Weights of a small GPT-style language model, trained from scratch on English Wikipedia.
Size: width 128, 2 heads of 64.
Each number is 200 + 40 x the weight over the matrix's rms, rounded and kept within 0 to 999. Layers, rows and columns count from 0.

# layer 4 MLP down (transposed), 256x128, rms 0.105, rows 166-178, columns 0-127
213,191,205,201,154,191,180,151,190,154,239,138,221,237,208,232,220,213,182,229,241,202,186,165,164,155,161,214,198,179,261,216,258,251,139,185,174,213,216,277,217,173,253,200,266,200,188,187,269,196,201,203,184,215,181,192,252,249,185,201,212,161,202,223,193,260,165,192,188,159,178,150,158,171,205,212,163,283,221,150,179,177,251,150,194,184,261,233,191,184,234,286,153,237,180,124,205,176,199,181,178,229,177,194,200,153,166,127,276,163,203,149,232,251,182,199,200,224,229,249,157,269,185,180,192,211,228,208
153,119,175,214,248,249,237,160,253,157,152,203,193,223,244,154,203,187,248,237,74,246,182,203,216,160,186,144,143,166,161,183,168,130,217,187,154,173,181,160,104,204,204,219,236,260,225,142,186,197,173,185,170,217,195,136,180,228,208,260,182,226,202,173,193,213,124,118,202,134,194,234,250,240,204,206,186,245,287,233,172,253,257,144,223,165,203,171,242,150,266,215,239,146,296,243,213,235,212,178,151,145,146,151,221,242,222,189,225,219,185,224,170,109,193,262,220,207,250,203,247,220,203,258,205,168,158,292
188,210,187,136,137,295,265,123,135,240,201,167,181,199,120,222,199,156,185,177,231,254,302,235,167,177,201,204,178,149,252,129,220,254,177,191,204,221,225,184,210,182,246,183,202,173,186,191,184,242,264,216,176,240,219,255,233,215,150,154,231,198,249,188,242,224,174,226,199,222,226,131,173,280,162,224,178,239,212,241,134,235,245,142,173,221,187,174,222,220,223,154,185,223,220,243,232,239,205,155,226,214,140,238,199,179,215,191,143,227,204,130,179,242,237,259,224,243,261,197,195,229,198,204,218,206,232,182
273,134,144,220,218,240,192,145,177,236,213,224,207,243,253,239,267,266,214,206,132,234,126,261,214,150,140,182,169,169,223,255,149,136,223,211,205,241,119,194,139,171,188,194,257,164,156,186,244,276,176,150,184,115,130,236,258,116,181,220,223,207,149,272,270,217,230,156,201,156,150,186,209,217,293,185,249,262,256,214,235,185,216,176,236,200,216,212,129,218,257,179,206,189,146,179,224,179,202,280,134,213,194,179,250,212,228,218,257,261,270,134,187,148,175,226,177,162,166,146,203,194,232,158,230,196,170,131
201,225,209,207,152,185,143,214,230,180,173,189,167,242,178,188,177,203,170,193,227,196,172,194,203,210,233,205,163,253,106,205,250,173,246,180,206,211,208,192,242,179,186,214,237,141,220,251,198,217,227,179,212,247,180,198,225,213,130,237,265,114,217,216,248,241,258,238,192,253,226,241,194,191,137,165,253,198,193,213,283,159,201,136,179,196,210,290,171,174,238,220,261,216,197,198,151,210,187,182,159,172,149,124,126,198,222,174,246,159,193,230,265,190,208,177,194,173,213,212,206,191,227,208,207,179,175,217
165,199,159,284,209,179,289,194,98,150,148,107,218,162,222,117,213,243,316,149,108,214,180,196,192,177,220,100,178,188,204,274,219,277,227,125,112,141,190,201,169,184,136,240,193,174,168,124,151,136,163,286,179,223,160,137,195,269,237,204,245,242,158,237,203,146,280,189,179,167,177,244,262,214,234,214,187,170,97,179,192,212,212,151,274,182,146,136,107,148,83,96,188,141,188,217,195,275,172,199,294,206,222,234,198,175,256,124,208,215,188,175,219,145,133,231,206,196,280,216,211,148,197,217,274,212,179,178
141,232,219,229,152,244,192,199,208,263,169,215,173,235,159,224,235,169,194,216,194,172,162,223,180,151,237,190,189,213,212,170,196,209,241,207,234,196,216,204,214,273,241,214,184,196,210,189,176,204,183,257,224,207,249,188,276,185,213,188,155,194,188,256,182,243,218,193,196,218,161,250,175,200,235,187,168,210,209,177,207,165,118,204,150,167,198,165,183,215,262,217,276,243,141,218,200,228,183,195,210,200,157,206,195,164,170,229,183,197,196,202,183,194,170,159,203,262,238,167,205,192,222,185,153,239,242,167
195,157,188,164,161,230,189,143,154,183,189,152,234,246,206,158,179,237,130,204,200,127,150,237,227,211,164,144,226,155,259,178,220,311,258,133,193,186,208,150,223,245,121,170,159,206,232,235,188,197,196,244,213,224,232,186,161,179,253,227,179,170,187,308,222,212,218,234,165,214,260,178,170,229,153,273,146,210,201,154,215,277,242,168,148,267,160,149,209,260,274,264,168,183,193,225,212,150,195,148,208,181,230,248,259,148,145,247,219,237,189,207,261,207,220,144,218,194,183,191,158,166,242,188,151,253,245,248
228,169,213,144,272,180,271,153,268,138,95,206,247,170,216,187,228,236,239,244,113,177,207,237,182,253,185,140,245,198,183,190,224,221,191,183,262,176,120,226,238,179,168,131,232,73,248,121,259,151,223,155,220,153,193,230,223,209,241,151,152,222,183,194,229,164,215,220,178,201,200,228,183,242,243,186,207,170,138,248,184,256,203,191,217,252,206,143,280,246,136,175,145,199,242,226,210,218,239,175,156,172,185,221,139,225,168,257,156,202,200,227,252,252,134,230,201,262,160,290,226,125,223,245,251,154,196,228
83,156,211,184,224,177,164,98,287,215,197,280,186,178,260,201,204,125,199,241,228,137,63,198,205,285,217,191,261,175,181,228,183,177,175,244,172,147,207,198,114,221,189,164,197,252,175,199,209,227,177,210,185,229,204,208,309,191,197,205,219,218,208,122,243,234,233,270,191,194,234,176,221,178,200,207,206,205,214,201,209,165,300,257,148,171,90,166,86,238,237,212,324,182,151,215,183,150,201,234,267,258,216,286,214,193,242,252,264,187,165,210,214,219,207,157,172,256,212,181,187,136,146,197,255,238,117,176
140,211,279,188,222,166,200,251,168,225,169,173,228,204,206,171,218,233,172,228,156,203,185,220,207,243,177,152,222,201,250,278,245,158,160,206,273,159,236,215,189,219,252,211,201,200,208,272,152,144,168,200,285,153,200,217,220,187,199,155,160,241,218,98,212,138,200,198,197,250,161,229,215,143,171,142,157,120,164,165,225,188,233,180,206,223,205,217,215,189,225,210,205,187,206,233,204,164,170,242,169,212,250,243,258,212,242,176,184,195,125,229,253,249,241,217,206,246,198,182,136,203,119,213,221,205,182,253
192,187,228,254,275,203,163,137,199,169,195,211,302,222,169,202,216,200,228,142,132,214,164,184,176,189,148,222,191,186,237,179,180,279,203,220,206,236,216,242,200,144,269,119,225,284,197,176,250,131,189,227,191,173,201,165,213,231,227,230,254,120,257,210,210,216,161,175,198,176,171,220,248,246,153,247,180,243,208,188,218,180,146,238,186,264,130,214,150,224,225,134,208,143,231,200,190,186,221,179,186,215,180,236,175,168,221,218,183,273,211,249,197,197,144,193,243,230,199,178,169,240,232,168,224,158,175,230
253,165,235,208,315,141,134,129,251,210,221,232,191,180,199,225,284,226,150,292,251,161,159,187,188,276,218,215,241,186,221,153,260,232,292,213,184,250,179,136,195,141,202,187,171,183,139,269,170,239,138,162,176,186,208,245,217,234,184,189,121,195,210,156,185,239,223,244,226,204,173,176,204,196,125,194,130,205,231,107,195,176,184,216,199,286,199,183,179,156,156,173,197,198,201,208,206,178,197,236,168,196,145,153,195,213,258,124,231,271,140,238,214,188,189,177,224,255,218,143,225,223,183,174,172,223,212,215
# layer 4 MLP up, 256x128, rms 0.141, rows 167-179, columns 0-127
186,289,257,145,57,213,189,138,226,248,200,219,145,227,245,227,229,274,229,200,189,168,110,189,252,268,203,174,205,244,133,207,202,227,162,192,138,227,214,195,272,177,220,139,122,160,206,192,245,194,195,187,171,124,165,169,161,182,232,156,163,248,137,152,176,174,245,248,171,241,238,163,212,244,107,203,196,217,188,134,291,196,184,181,174,215,232,185,248,272,126,233,236,172,128,194,226,177,140,157,210,194,190,142,243,183,228,198,231,109,222,134,235,178,207,118,227,180,277,274,243,202,246,239,173,108,222,251
195,125,256,244,133,218,236,196,163,171,160,232,141,289,186,196,213,158,217,181,284,188,243,205,275,250,229,138,166,131,147,210,213,180,202,187,105,235,251,221,151,204,178,143,263,203,216,168,201,172,279,245,203,205,151,274,179,257,170,231,205,255,181,252,174,198,242,249,197,199,218,207,148,228,263,191,165,165,200,118,210,216,150,201,190,198,185,267,144,165,187,241,135,171,217,259,254,267,171,139,254,177,274,153,253,87,232,255,214,169,175,191,182,205,231,290,238,181,209,218,167,217,192,141,263,212,140,216
208,285,183,219,183,168,241,168,142,171,184,175,192,225,204,99,261,191,227,163,186,179,124,227,225,270,227,184,210,182,208,207,197,190,242,227,151,242,157,178,218,192,204,172,210,156,273,123,219,217,198,197,156,112,203,192,101,155,232,236,249,218,224,248,231,175,236,230,147,105,193,206,229,177,252,182,215,217,217,125,272,160,156,215,190,231,168,115,124,260,268,234,190,179,171,190,159,181,175,269,235,231,192,165,261,248,274,142,203,237,268,143,129,226,149,205,205,253,183,227,166,234,271,210,270,202,141,238
216,222,137,218,93,209,226,179,167,243,165,286,232,216,184,206,208,226,244,252,277,161,144,165,200,201,257,261,246,182,222,150,200,241,170,171,234,148,210,244,239,184,211,187,154,180,185,172,242,187,189,145,210,250,229,141,203,244,201,219,204,220,282,206,284,146,235,188,234,255,309,228,196,221,204,212,171,225,157,266,194,244,178,212,209,237,215,224,210,115,250,228,187,200,204,157,190,239,197,143,203,230,208,276,186,260,242,169,219,149,222,253,264,194,235,187,109,94,178,207,215,333,150,213,125,175,160,187
84,173,184,212,154,195,224,249,225,185,245,226,193,240,165,186,161,158,157,266,230,234,136,234,242,187,229,196,159,217,154,222,236,197,171,225,207,130,161,308,231,197,233,215,185,179,215,163,244,176,272,169,216,207,203,214,172,283,100,97,215,208,252,259,223,231,201,202,144,261,219,198,222,155,197,185,224,244,176,123,200,201,302,197,218,175,194,227,210,172,186,249,207,201,271,270,151,151,205,134,122,147,180,209,224,125,212,191,222,253,253,221,300,238,250,208,175,161,209,185,127,204,203,249,139,191,157,151
195,165,243,179,252,242,161,215,151,219,201,197,210,175,210,161,123,197,182,241,133,205,271,182,198,238,220,168,191,186,180,196,189,183,255,155,223,144,219,179,169,159,158,164,223,189,217,204,204,146,219,229,234,226,204,190,235,151,246,199,210,196,219,224,195,196,172,180,150,215,220,199,216,185,262,174,193,158,197,224,167,169,172,175,211,169,252,138,193,229,165,271,226,155,152,247,226,186,170,184,209,148,131,177,227,220,203,284,197,210,263,145,180,223,152,244,144,167,190,181,219,111,176,184,231,252,178,235
255,257,177,263,138,214,191,181,127,220,224,175,234,228,193,174,218,165,200,193,239,233,206,213,219,205,258,197,162,300,148,190,207,183,173,193,153,246,144,261,278,163,155,242,197,214,163,169,195,221,156,180,231,165,247,158,134,207,171,205,283,198,168,185,241,228,205,244,242,234,219,137,374,217,179,175,207,213,230,178,202,163,164,172,243,213,196,182,224,223,210,234,185,253,136,161,195,197,173,166,156,220,171,249,177,201,210,248,242,178,159,204,233,276,190,227,186,207,160,120,268,184,129,190,103,186,207,177
209,213,197,180,148,172,201,179,191,200,223,156,169,194,202,213,228,278,165,187,201,218,176,195,177,161,194,255,177,227,167,203,224,283,193,203,90,174,222,203,227,157,117,197,186,204,202,233,284,190,199,202,175,288,182,138,161,165,183,254,213,201,237,203,293,163,202,220,283,195,178,251,259,240,239,156,135,192,258,205,262,181,226,251,146,261,126,225,218,238,213,217,177,246,160,102,105,238,209,267,227,219,224,182,183,201,190,229,163,219,202,260,172,220,223,220,227,139,239,167,163,283,285,176,151,275,216,130
171,197,195,182,234,202,227,198,210,177,176,257,204,274,184,85,172,215,261,154,169,173,150,211,213,263,221,257,212,173,221,116,220,239,273,209,173,208,240,199,162,220,191,270,155,235,216,161,175,152,194,209,253,257,208,180,143,186,210,228,224,230,210,200,129,179,216,254,256,89,252,132,189,184,227,213,141,219,186,218,240,212,165,224,208,187,271,163,208,169,231,191,226,241,226,107,201,171,212,195,242,206,172,155,205,148,173,212,210,124,261,187,106,136,274,154,224,143,124,341,242,173,154,139,205,257,197,251
160,195,210,159,164,196,187,200,248,171,201,137,196,168,194,230,210,200,164,224,288,194,165,179,223,163,219,231,227,148,144,223,221,188,254,233,218,247,206,168,165,206,164,236,219,246,204,222,206,201,204,208,222,157,210,216,159,146,190,182,188,149,97,191,146,163,171,197,114,252,189,215,212,276,196,179,217,240,263,224,184,161,224,232,219,208,136,211,175,166,141,215,207,267,207,196,206,181,174,170,238,218,271,238,187,128,210,176,237,229,212,184,224,209,156,217,271,215,230,243,134,212,181,219,227,242,220,247
173,134,224,123,262,174,224,216,157,219,205,174,145,178,180,232,205,199,158,186,242,185,209,180,265,243,172,168,213,203,242,215,173,176,129,152,159,206,203,210,143,254,152,210,214,213,196,198,222,242,267,250,242,281,215,210,268,259,199,158,196,175,256,179,146,215,246,160,195,219,155,181,216,195,210,206,248,168,188,201,233,273,186,150,180,214,221,216,178,225,261,183,181,175,197,190,282,195,149,223,164,262,216,212,204,218,178,184,188,229,232,126,177,195,230,216,134,205,212,255,260,233,160,250,169,202,250,143
230,193,154,164,196,202,261,257,175,191,202,251,166,218,130,137,94,148,179,170,232,174,156,165,198,142,213,210,231,175,166,179,199,210,228,165,157,235,231,214,201,327,229,176,183,245,149,236,231,200,194,206,179,260,197,194,178,228,193,139,262,230,194,253,158,168,191,181,216,230,198,212,240,204,242,216,207,170,233,216,190,290,224,115,201,228,167,210,193,156,196,159,190,212,172,229,205,177,172,233,229,223,233,158,79,182,256,287,212,209,245,133,176,184,183,189,206,188,155,165,187,225,172,186,227,138,152,206
118,198,219,224,146,262,223,225,133,210,192,189,201,175,170,240,149,239,217,237,218,222,219,177,198,251,267,197,242,142,287,217,208,243,168,193,181,194,195,166,233,202,209,216,210,208,113,257,241,169,129,132,252,266,231,146,222,223,188,210,213,215,175,184,221,217,210,212,210,217,171,171,286,125,175,217,247,215,260,180,202,199,167,255,192,231,237,186,163,220,148,303,184,213,194,207,151,161,225,251,243,254,167,186,241,170,187,154,190,278,229,273,225,156,157,190,160,181,151,127,158,187,278,127,157,245,128,157